Weights of a small GPT-style language model, trained from scratch on English Wikipedia.
Size: width 96, 3 heads of 32, 1.2M parameters.
Architecture: learned positions, tied embeddings.
Each number is 128 + 24 x the weight over its row's rms, rounded and kept within 0 to 255. Layers, rows and columns count from 0. Numbers have three digits each. The size before them is the row's rms in percent of the matrix's.

# up: layer 2 MLP up, 384x96, rms 0.0935, rows 337-383, columns 0-95
# down: layer 2 MLP down (transposed), 384x96, rms 0.0935, rows 337-383, columns 0-95
up337 095:157109147151152121135094153116101112109129108126155126161142128182148091159107140162123115158143134104177108161172132135147155138123104147160189115179110133110141094150105141100118106133123090153124149132126125125127111134116104138116109158189104154113106148147107070162119128144121129106
down337 094:178121153092129121128150154137160088146106110143115102163099130112163080116125093152157131145115116144125095172128144122131098103131150147129102106112105055162136135137088149125111119111136155103121141148131085143070134090131101132138118081143129130142112084159131138125137119133157096110
up338 099:126174136091147123166151159103090111108116105130134109120104132144188121095124143144150141108126143121152121117154119168111193105121107128096144106108097100131159120122118112147131100121125061163126112127136145156134164129119122174151155129140129106101136102121165097112093173130137130084
down338 093:129067151102151156110112135138087093108162133123087099112125136087142145138107168135185100113089143132148130125151156116138140170098130141083112131115125153160146177112108123088145101134114133084130070133133144101129133136139131171140126107098119122144130086143121129125098143136164110115
up339 106:140134126082152080138165121146134165142126139139095110085154131112104099176122145114131092159125113076126119146135187116141083137117165128140133120135113136159170160110133116190164115122140122118077155153123141120098145112156135144141120099122150117149123118109127143171157142154144117160
down339 094:080149128125161153148132061107126133137119133167125108151109130120112094118124157138119126127143141154156083105106115168138107114128086141118114130132164123147102091101156084175154143116143147128140099098120134107135093089145121110142143148191114144100100161117132109135178149110108099144
up340 102:159162127125121110134137129075078130162105115076122091080093142141126103113152174095114097080134148140144149132116114150129123124101145105150132112103164145129111154166116154089155160151101102136143157156146131135146125122124137117153138108130132104133101129130164172148131150145090120073
down340 102:150126128131114147168100149152121122119107105110162172126100126144102154142071149145110143113106118112102120153150120099157101141141135134095165109097138086138149148127155161156165132099142124099137107129164149117161053157129115124101119141097123143093144119106144122164088137172101108117
up341 118:147103092156122121123113118157124154132104073102153114147116160096127125144138107158128112088114151094146140151162139127166147131049117154154119150194166135107136128141164134156145105117085154152129161127116097142144139151148137164107129099164119137158128142126122105109106134105136096146
down341 115:140119119146121149136113103077124113130141097127107110132149141111145118114163116148160165086135112125098089138083120119158121164098145126142130131100173168124133129082137180084139109163137115157125117127145101152170136170117123160126155137140140087105091103130131100120099122075108105163
up342 091:123137145166197169154147151098151114119146165093150098073162143114097119166158134131110144127143117138158088146131128155117133093101119162115085159099120167117155147129139136138148141166130108159104141162150130122114118097126153135120131133091132121088132097111125092134135104118088109106
down342 099:102164117125075131166168127142083119101130124167127132110116130124107124105163144123117129105153142085093158140111117127141152146165144132161164088126113131099120109099133142118100118113123129107130168174180123131116128128090138180136130171173163144184144135112119126133155150164122141131
up343 115:122094124120091116119142140099126102131134126165141140111120129132112102118136115069129099149110163127163111137149118111096140119217123152154123142107135115135098146139097114108173132125104141152131130131110158143086085170112090137134106146137176153110149119129158143088107131148144148071
down343 104:162118118116145166140101119132128131105157110140140125121089107132112095145173082075133086163142150126158053114090143151124131167100121135157175132127122124134175102111104114115135096157109112124140143104106083165135140113159142134114109117106120115134088156134142125156140135128090124148
up344 098:144108123151138112102165107097097136097133107127163157114115118167120079082130093137139061117205155101147122111105111158138159160091107128128140122097135149135131138164133120143137122125111137131114122098130154142164125147149153092070128152125122154143098105138156138124140115152127124090
down344 094:163119138161115125100136174135087132108171109125123143114115110097103109169115126143150113114160123105090134117124117145080148089148102118082115158162124161130114115126108072119128111135125132137069078128125154110121067169111106109113100118123139110128162108089136137116106114146128158111
up345 083:115112110108113136131178146168122092135132134129147081154173126094083117169093146107158122144144152122128109183126178127118102120150115126169110139088159102127134139169125109092140137188122122125149114121166085147122122111141148151142087135122133157118105100147139099105122138115122109159
down345 090:140115149151130143158099135126126158144101119153161100116112114135130124112077124133151149119154099104127142142134142151149122128151126171128106156140117138121140088185167117135159086177130158063162143153139159073161176117137131146155115123088119118134126131126104157143127140155173107110
up346 091:151139112137143185159117122085139126130134124131134112132146119120102136105153138121087124154166135144115095100149165109161140143131105103116098114127090106167133114105155111144129091112096119099172150138101155089151129137145154103098128118079116137158137100129054094126110099109088116102
down346 091:163099092172114111116137078148120161130117159116150117125146150151123108112077115114101131186152116156087167140113116147144103199134127148129118133083142109133167106117121093140159104094126099105114138125150142137138124140167157087119107130141115133140142072126120146148131129106147105120
up347 102:088151124133148129134112101156143096114150135136109162098122073096142137066167172128110134093162134170139118094129146089145125170119085123155095142124135136153124138119119163119137121157092134149146095100117138101159155122124103122125157071096136120129130153135155161099110104146150134130
down347 100:118114106164108142133109131127119142115174121123128133116168110133174120136130138148138123154146154107144136114133118124144108096129137146122117157145094108134140128087105094174164165100153129128131180161087138094094085149142128135157126098140097144115106164149151138157147131165215154131
up348 095:119139150140077074096111109165140138064132104082107101110133083127109113150116156100129127125130123118153129161155177121126136136084192149116100162121142155134143179114133101130173157183148160112139154124114129137142124140112115127143095124129104154104112125149116141116129124138136122121
down348 102:122112159122161125166098103154128103147150144117145114151148113143169125123106138130112133104121185128089189115201128121131139093142105117135114147111174127136110143163129113118150145147121154120132156139106125115155133138179154159087112142187147117131145127140143118127107153136139064123
up349 096:096078140109128067153123129131119143084125130133104107089126109132185134120107101145123155134138125109091134144155152111136117100110100117131134117135177159143135144119151117105129116152129167138118168151181129134175146113093114103099134117119169177083135113097113129107121162151089125119
down349 091:153136080116050131111111085120112119153128116126130130104162120165093169068113091115099141145136103083133158112125101114106113129122101127127123124129138110100135126090112181145115151136109088115145111161158110174130130104137100140111123145101141149099083112108099106125131124115147131147
up350 091:153165164083120183143113112130110108147149145104118133131147136133102110126102161144137156131163126133141093100140186109141126108154102138126152114126151128110115134107164149096109127168097102123135078132129139099124103164134138160122129084166166159141100155106149118133118123195135157104
down350 095:126101150180123115137105100163084108145140126102127146137137145160146090123094157101133153111124138158085133104104154140140115079129140106099123121128105079154071143156073116068118112143124113142141111135110114130132116112127126126163125117074105161148131148119156150130142128154119179116
up351 130:074150095163157159146140110140133136112148143110137116131098150149123103171159116113124127136139109129110144123129140141077077138097134123140121148175097150145156149120111143138092080110102147128153132175165139120106114119133126120092150181114148110155108131091136125178154147152119119074
down351 132:160106138201102129125130133095186121169110160138156129104152163150125104093112094106135096143141143137146138157149128127119133088117108111120151091135142122103114141114094183144126155130146108128109144111090127166107125163107102097124102106126102133169153125177140125107154123138145091136
up352 089:119153123103142130146108105166140144145144110188142163183160145130098121092180144107134112143110116119139134116146104139111092127178124161159123148093139124080108136120082112103152127162119157145145101115130119149110145128120120130136124150090143095114106140135128107139109149203087147133
down352 108:131129105135154139158135138120129120070170148164132105120083108138122166150094161080110111163129144112131146084148104133163142152085133131110131118135144122159130119149163139145115174125099086123172161094131130088143112117101130119110090114123096136084108170148143134153098125153136125103
up353 107:127129128079123090107153154135126139153117156117171137124112089130098135125131136141135114126108144112159119129154147112113137148114126105117131174093190114111139099102136085083130134124135100135163148123159114175168180150136166117121127159120122125124176164105140146062125127172121117125
down353 102:134112098124119164129107132177113103157122094130087124137106146119122106117148132125114129146065098124136152122096115101164173182118129111143126096109147150140094173110125152115067147126162096127115138125120142155123105107136076134089103122129119122079137129159168138116102150150107128152
up354 089:105130150107136134139121113122113152151122107132147168139120115110152157126122174115115130089163153129122098133134115180120094147127151166125094174128097109056128116093135113118148124142110138180145165075106119095112131158148077128112137122139094152147124162118139153131143146157171130153
down354 090:070154158149113133112112112138148138130144142155146137132154079166128125143112131121093132122148136105144099112136105154111093093140116127159099170113157174119102118171099149173140149162120144139142128155157101124132126083079145107091158137169116115158164153138145122152135153140122171108
up355 105:140138159130127126105177089137122125106094171150128104148152143119127116100130175149110091137114119081132126126168131146089183122188104096108099145096150150127163106143075126140110145098119141122134142102154123105119146089106124163126111162125105159110151134141105138099102159097122116135
down355 105:156130110156128158072124094131167113099128103116145118120139171130130119119126125092154146136125087143090103173098140165132095124136138115148137120114092114128094124139110152100131149122150130111078175140140118135160102105142120133114110135116124165140162072157149105111143106132107095199
up356 106:135166110109110130126167125173097157100147108151143135096115147182128153127148106128118129097107156125161145098100094153145099116101141174142106117107124133138112184143137135103140129105096153150141119110144122140103139084136146132118129090132180131140093096119109107157136132087107064105
down356 098:112122139115153089106122132131141102163153129122118120184107120120146105141102143097128150115084110129129101171100106134111100142137133104103118143122108094150106106135153142098129146112159129136165152168075090178124106067137114082173089121112074151147103122153118135143123126137125123125
up357 101:133149135152151157141146143170124152100143130147176151118081118144111100086124138113092115074104093142100134122135120148141105151138099133129146130096139125139137135121114154110146166135106146157126117167093119137109161101114121112137080150136085154147082166098144080163146183119121123135
down357 096:133111140117144128097142202137170115142138090111129151132142115130112098149134176132154169098152115135075104104155121120124146163124106116106049117126116120151113180131132115126122147080160138135086123096110149152139112099109136120131115142130122149138118152122160120080141117109099145155
up358 083:124101099110143103182143146123122174115099117124123119143147144112123088128152134117103128127134165136115105112101107109127102133165113157150119068142144140147145084127090150092136091162132155107106137123164124147164064157113162187144144134146141137149138109102133152110164089118137136145
down358 106:092180104130121158122080134127158103121075102132149137079107085146112142131144156116119105138106105131182108118147165155143097114117117139122097144108124116091160147170166132157159123111131116162129106130142167105143187140129118106119098130154159122161108143134124139131152145093128109145
up359 111:137136151107110100124149124122124142122128094121122181094090113104128133097178147173099109171122152168154138085171108111098129135161143106125122113133115125079130097088102093126149119076121146146113156137099123135132167109101143133121144121133141084122130110122107171108155150141089096143
down359 119:117122135170172126105124141121141091122097138129117143100115115132092139084095114158090124106084103124113118130111135095117131156120111132138126124176104122148128108167086153135146135123136109112158147128064151124165124108171146130143166139076122134097097109126192153137136111155107096105
up360 107:111113135116118061149183113131114174137104138079093120111129169102138132136111149113144144146175131121116128135113154130149150140176106124129162145132134132126113182121112151156150155106151117170122138110119148132118135128136165120105104126101078108088113127089129129099134134085127184155
down360 116:122146132128119138128126140120136108100126112135121083100138111133132078154164187118098178172158143183124148115142111076105123159098099147162160162124154130118135121140136146060129167133109132122148115109082111082106120121132131132139115119096104121131113108118168145142130151116152149099
up361 093:160167112148125131172140137155100138138124175162176088124103135165113148123148119137134118158156133155120151130121108170111134111161140132155085133094112121153105115109119157121149093163132185118137150109140151091098135085117182115130112125115124167100164128153095139161119112142115139152
down361 089:125131159152146115130116107118108125142126145144139153162116158109140129119145104144079114088109137069108129136117135124148134136127149154102114154108147093087178155134130082132139161143164114144162140156191144156165158105109094148145185140146151131115167164108111151150133146122123093132
up362 094:106144146115140096141125076159126082181144116107128104109129112148145157144095159151128145114116124115132111106135149158100150170147110115134157090108101151151125102113147134087137110147125142090158114103134109138121130083161132136115110147133114152118171114143073119066106175131137168122
down362 088:081112122121101133197091109127129173156104159094100114128155131135166150130148124087152125127121150095139115118155113136130140113124130121156091119091153138071121140101119132133112123128133171119103161160080091116159130164093169127154141131156126140137135136133130162140151128077104112111
up363 125:120152103147069138135113120134084074112135116096151115101171166113133157166147128104120138155180133121083111145130080115110186178138160122139104101140119100078130113125120134157142089163158128128095154109124154130139122130128105152095144131138132126126121135161097125114116115129138156118
down363 117:140132167122150165128111160164088142109159071154109152124121126114115133093134123124192114125162097108135120104082173111124103137137101134121098154123138136104138133102156155103098141125132092126117095102141111112125143142121109147121080122153114145132165163096137148113147121131169146192
up364 100:124150121159107122078154080131142128098117140123100128113155127103133045150173133151153144146145080129114143157131103089130126158112115154145147137116196130145173141142108154161138103092127145132128104131146129157173118129109168121137110105121166151146139134109126113130118149159156130118
down364 103:142168122104160137184154115160127132129131148137129130121070113140101168121104139124163154108143156100131147089118131146109124099167142155138137124112123162109094119118108176157140147136114124077123106117131119133079168092085115135095110148176102095109134114150135131107126134097081148126
up365 073:120099151089122170131176147156126141163118129094117118114158128130104182134124119120127085158133120159182130134102127090135142110090133128137102160101125129126121139084147114140114076119156154099136144115113111122137141110130167128110109113098133156156071156111117109167136075165105139125
down365 089:136151120121132156164099126089114094102104153135172150127093150183099113142144164161130127134126128147147097131130157117162119167148111111119160123108138149132180116125128139137152116162134097124107159111167115095135145064168115150124130155115158110092140140124077144137104161157110136153
up366 106:124133132152116168118104127111123191133126123106151140122119121073119137098123108149103162102096075141160108092162135130125121114104132139154138106156142125118120144104130163075126098116131130102164152106118106148129164149130146118114138139167091087166167121114174121127167155115076132116
down366 105:144085102155101146125119180130099138164138121128133095123137128124133093126131092125104091134122083121130147141166115152123173106149121105106131152137105115139129108204140108125172153148095114163166155109180147129114122141136088095172118129107148128114156092136134131117111091154130102132
up367 098:150135128158148141087165165115095159107173128132094121121121114138147131109120138159181081152056151071148161118135103135139142110155108115155103113140129132091159135144124121157145136117120140110093160149144134092116116107117161104124125108117136115164092154098134147133126127135122099079
down367 106:088149190138148125111085096099123151158134134118114156140133122103107113106147111118100175145113152150137139117122166134150087167107109117101113170085161154136107125093123086090146136116108145136116118097106131112119168153124140086148117128133082118097141146171135092112122123108130168121
up368 096:098153065079120119109169114146130181078125132142119119132118144104132170114107149102104153107164110126132128119130129159119152109151137070115135096118098094156122119145092144098096132101102125089157095098163147129116156106113127140140112166164160125151127136097153094144130136119141125118
down368 113:102092106096127096129139076137133152144095134106179131115125137135152150149108118151109146159151124120174138154130080145129176096135164111135137126198118089171183141150144129138115110071148142133109098148130134154134145128103107149151116103136125106092128112115132105124171128127128125135
up369 107:092110143130128089155111132161156156111117100104101152126145177111113126084108107123136099105195130135141143113142110123141109151098112152155116111123134178146137147147138120071146127149109127166138138112149178132172148099149137181104113141140118104148118154080104135137092117101136143135
down369 091:137098099150090112156123133169131142102153111106159149128133131133128118132137156152183123134100111143129123201115148086135151095087154082103141128120146091101105126133112161130113160142151120124109083151150101131125120182111072111141110127118127139124119093121106109092081127144126130150
up370 087:118140134102106136176162138112116098165085084115127147135109102141161154109167140134120110128119173126141145113100125089109137153118137103119134114148125092143101115118111091075154080114160131109117100139099113090125107127129143187118178128176117113150104140109104114166103119139132130160
down370 094:083157106170091123149130086151143133098127144103174068130113134125140135103094114119147142125099134118121132143131115128156124152138088149093139121134145173137129133147128182155133093116138146155153130105128105116088135105109129139135140121119189178124170137111174148112094162137095112139
up371 097:126133127134128156109163119112106066113115144114189162117089142153141089132147103158139129101149083076108092118129133134121173118119127173153122129107117138101199120131146154126106102116127101119111088121121109100155169154127156149108141117139095101109121100118143108147116115151121149136
down371 097:137148094134150095122152130170119122114160075144123134127128158085125183100140131078091123127147141159144181131112129152130163177114146141132149123169131113168157117125136090118154153127139144128155114117128162150103088124106162109135114135131109144113084094158145148113135142138142183125
up372 095:126153129075127119096169152115102104115128164098136160078097132092103167119127185106141105143109106127147122157117070107116169137097119098125108086131105109115152158108142109121130126100159111157090117130135138105151158102143148151130105108071110150116114134104104111154137116125123132148
down372 095:127139112193081129109104152142108085092156135134121118131115118159126123103141109098119120157125144096142151096127106111126141092119088112146120095134142114144080139150168163148132146084128113131174136073088133132142144139106138115108072147153158130092099155136148091118155154115131126132
up373 097:183098094102160128131155145108117138127078133072112125079161166128119143116148139094152123149074146119131091153150177136113112104163108103129139135143114133129167116149155110155163134118142104143166133131134116084122142128110127146179139147123141099081169122117141132146125101138135115115
down373 093:134134117183129140150125142145121127103105128134124126155094083130159133102142137112188124145169123119145149110130156131127143116113154106139159112102124163113091128161154184154077104130168104089105133110132155093119106111100137116128111154170136165138094142147099135181146122161140157134
up374 103:113142113132152131069133127137107148086180124152128114144126100120103112149152194129182144129118103095135121114137126148104125120113160127156117113135098171113126140124138163128095109155159126110124122155145116107128162100134169105092078126099109137144131133096117134193107169112150149144
down374 095:132145135130108138163092195120124151124131139094131108109135143150119113092160083112130131112108126141164100101109117155126150130150134134151147147127148117124096128058105161120140179133147124091095107125123133114114130178133123138123125179125130121185120095110116082087130150129143128178
up375 133:094123120117126105091109107127120151137124151107155114139097124129117139122161136151092130108116130143101089129127123139119131146143103156097054147174130130122147133150131107129147070111117156207182116107140154152119148150145156107149098130129122094112123141109063133117105144137142125168
down375 138:153134114096078125109147125141129155118124087096147121152111128116122133117112134146095164095090136139091086129104095118147172178114127105127067139159115129138131138103102099112158089155124182141147121108136136122115170152157145137137102107160132105143154144083069128115120110133134131106
up376 096:124119114162110153138090148124115107148150122109139077105131148129146079150131122121166090136098130112109144109143092147127136125124116166097123117104152108084123155139127105091160096099142106143148175075135138163138160107110125132148107153131114151094179129163138185113113124171145143128
down376 095:141110104123128109170134112140123134163128145124131058130101148139101110106093114099130123122119089112148171151115122104128110108102069112113126115115127160169154156112109098121089120154115123108108152180125118155071149140138132111131158149157154162111100168139108110124148186129121137130
up377 095:141174139113146129074171114129123119136068141139092142075106123118114118115138160163167097094125131106103080144136146091092163098135146107091100107109135139079126137105152122137150163160117110101130122149137121119149127125123103141126126115124115181129134153117120169116115112154177128128
down377 092:109111155113143089113088146096130095114125118146102136146122079109094163128125172122115133186094160124129141098177079140089137111143102132129119173165156158139116130145138144089123156134088173138165155110108125137123148118121123153146122098112124143108133116146149107179151114101129119144
up378 079:106147128122096162154145095101135140129099140185107151084105148148101106136124107167171118125114126141122101123089131096156116155096132139154102165149125076098172158173121126116148119176110133132159116110115141140101150106141115115177115130092099124139108135125112128153162136151119162161
down378 086:149136125134141146071144156104100107149124114113108110156158146117104141151137152154114115140135140145146137145130157155151106119154153130113166172129162090176111103095133092112143128131111142183094116159117096100131113077139151138093157154137164086145142127136112107167162094123153101135
up379 087:168205110129130134141165189131128145137113121124120140189098140081148118134126122117116103143141121167103121146079138137148133112132143113113109126168103096143108105149081092109115133169084113119118124121152136117140120090149122133134138117109131116148118125119127179158095086152165120131
down379 090:128110130171140112131079126099141115142122122095175080122168149177160104103107103151097141120139135119147119139098157113110146127136108124145139153101167150092140155119106135158156106143150118119162062105137093120114139144094129149113167179160140122125142112164159109147145162122117134131
up380 097:185135119138143118148141103118089133152146126167115164144131150114113113107137124120152143145130085115114107148142106154141138145158149169125120111103162137187110104104143137086170120128072137134218100129122162108132122134136137141101118131132141165146156125136131125123102184153117137119
down380 094:182138158123105143126138136110093126144165159140142178112142151128088117126148105137148124145120130133107135085139115107142100115132148100136085080130118134097115177109176102105142117109137124136180126160137153143129139063130178138140159116138109129114153123171125152149161138172108142125
up381 085:114120150146108152172119169122109125134116119077131175108157158158091128150156108130104083140123119122131126131174153129108123118110146120143084098146098106115084156141152137091106175152093155121118182110143128094200127138141138114125112126161135127122123134152133111141118125155112172126
down381 089:137142124162148149133159113168118128084127184129182127107131127110110151121096130162099180119115145137134121119136102134197132153103155147111142104098150140107095138094127124143121120121107108141125084142159132107113141078145095154112155151125119124163107141107149135157190152152135148120
up382 110:141161137142141083140144143140136148101146091157164111158091177156134144115178158132135138144121133162138121117141165083135140095096124110148181114192082129145125132070129117105122115109145139102139137135117125120124142133105133133168157120159115120103125111105117145138134100158130153074
down382 108:143146148120118121126103111096143095091138154105173121109145114109105116119138089193157158105125108147149143137159100109158117178158158150149101123055154131107110157138117145127125116168119135120124125139113115124122151148097135155116104140143105099146136150158127105115167126065133091138
up383 086:097103146121110164137186104107170143128153071162126124140134145120137136085146126115118163113115150085125163098153135102146147165152123116126137089164136102153136088086147134128137114096116145071124148128133137147135130157114126147131105088126120095146102113094148126182124105139112097103
down383 093:132118116148144101092064153107078098121122143097182145131102101103143150082119148151141094157146121127155107152115095121116095124126139170165150164132133149121131160191124159175107128158116133140108115125115133133111135099105110125072117119135108121108133141124103145157142159114125151112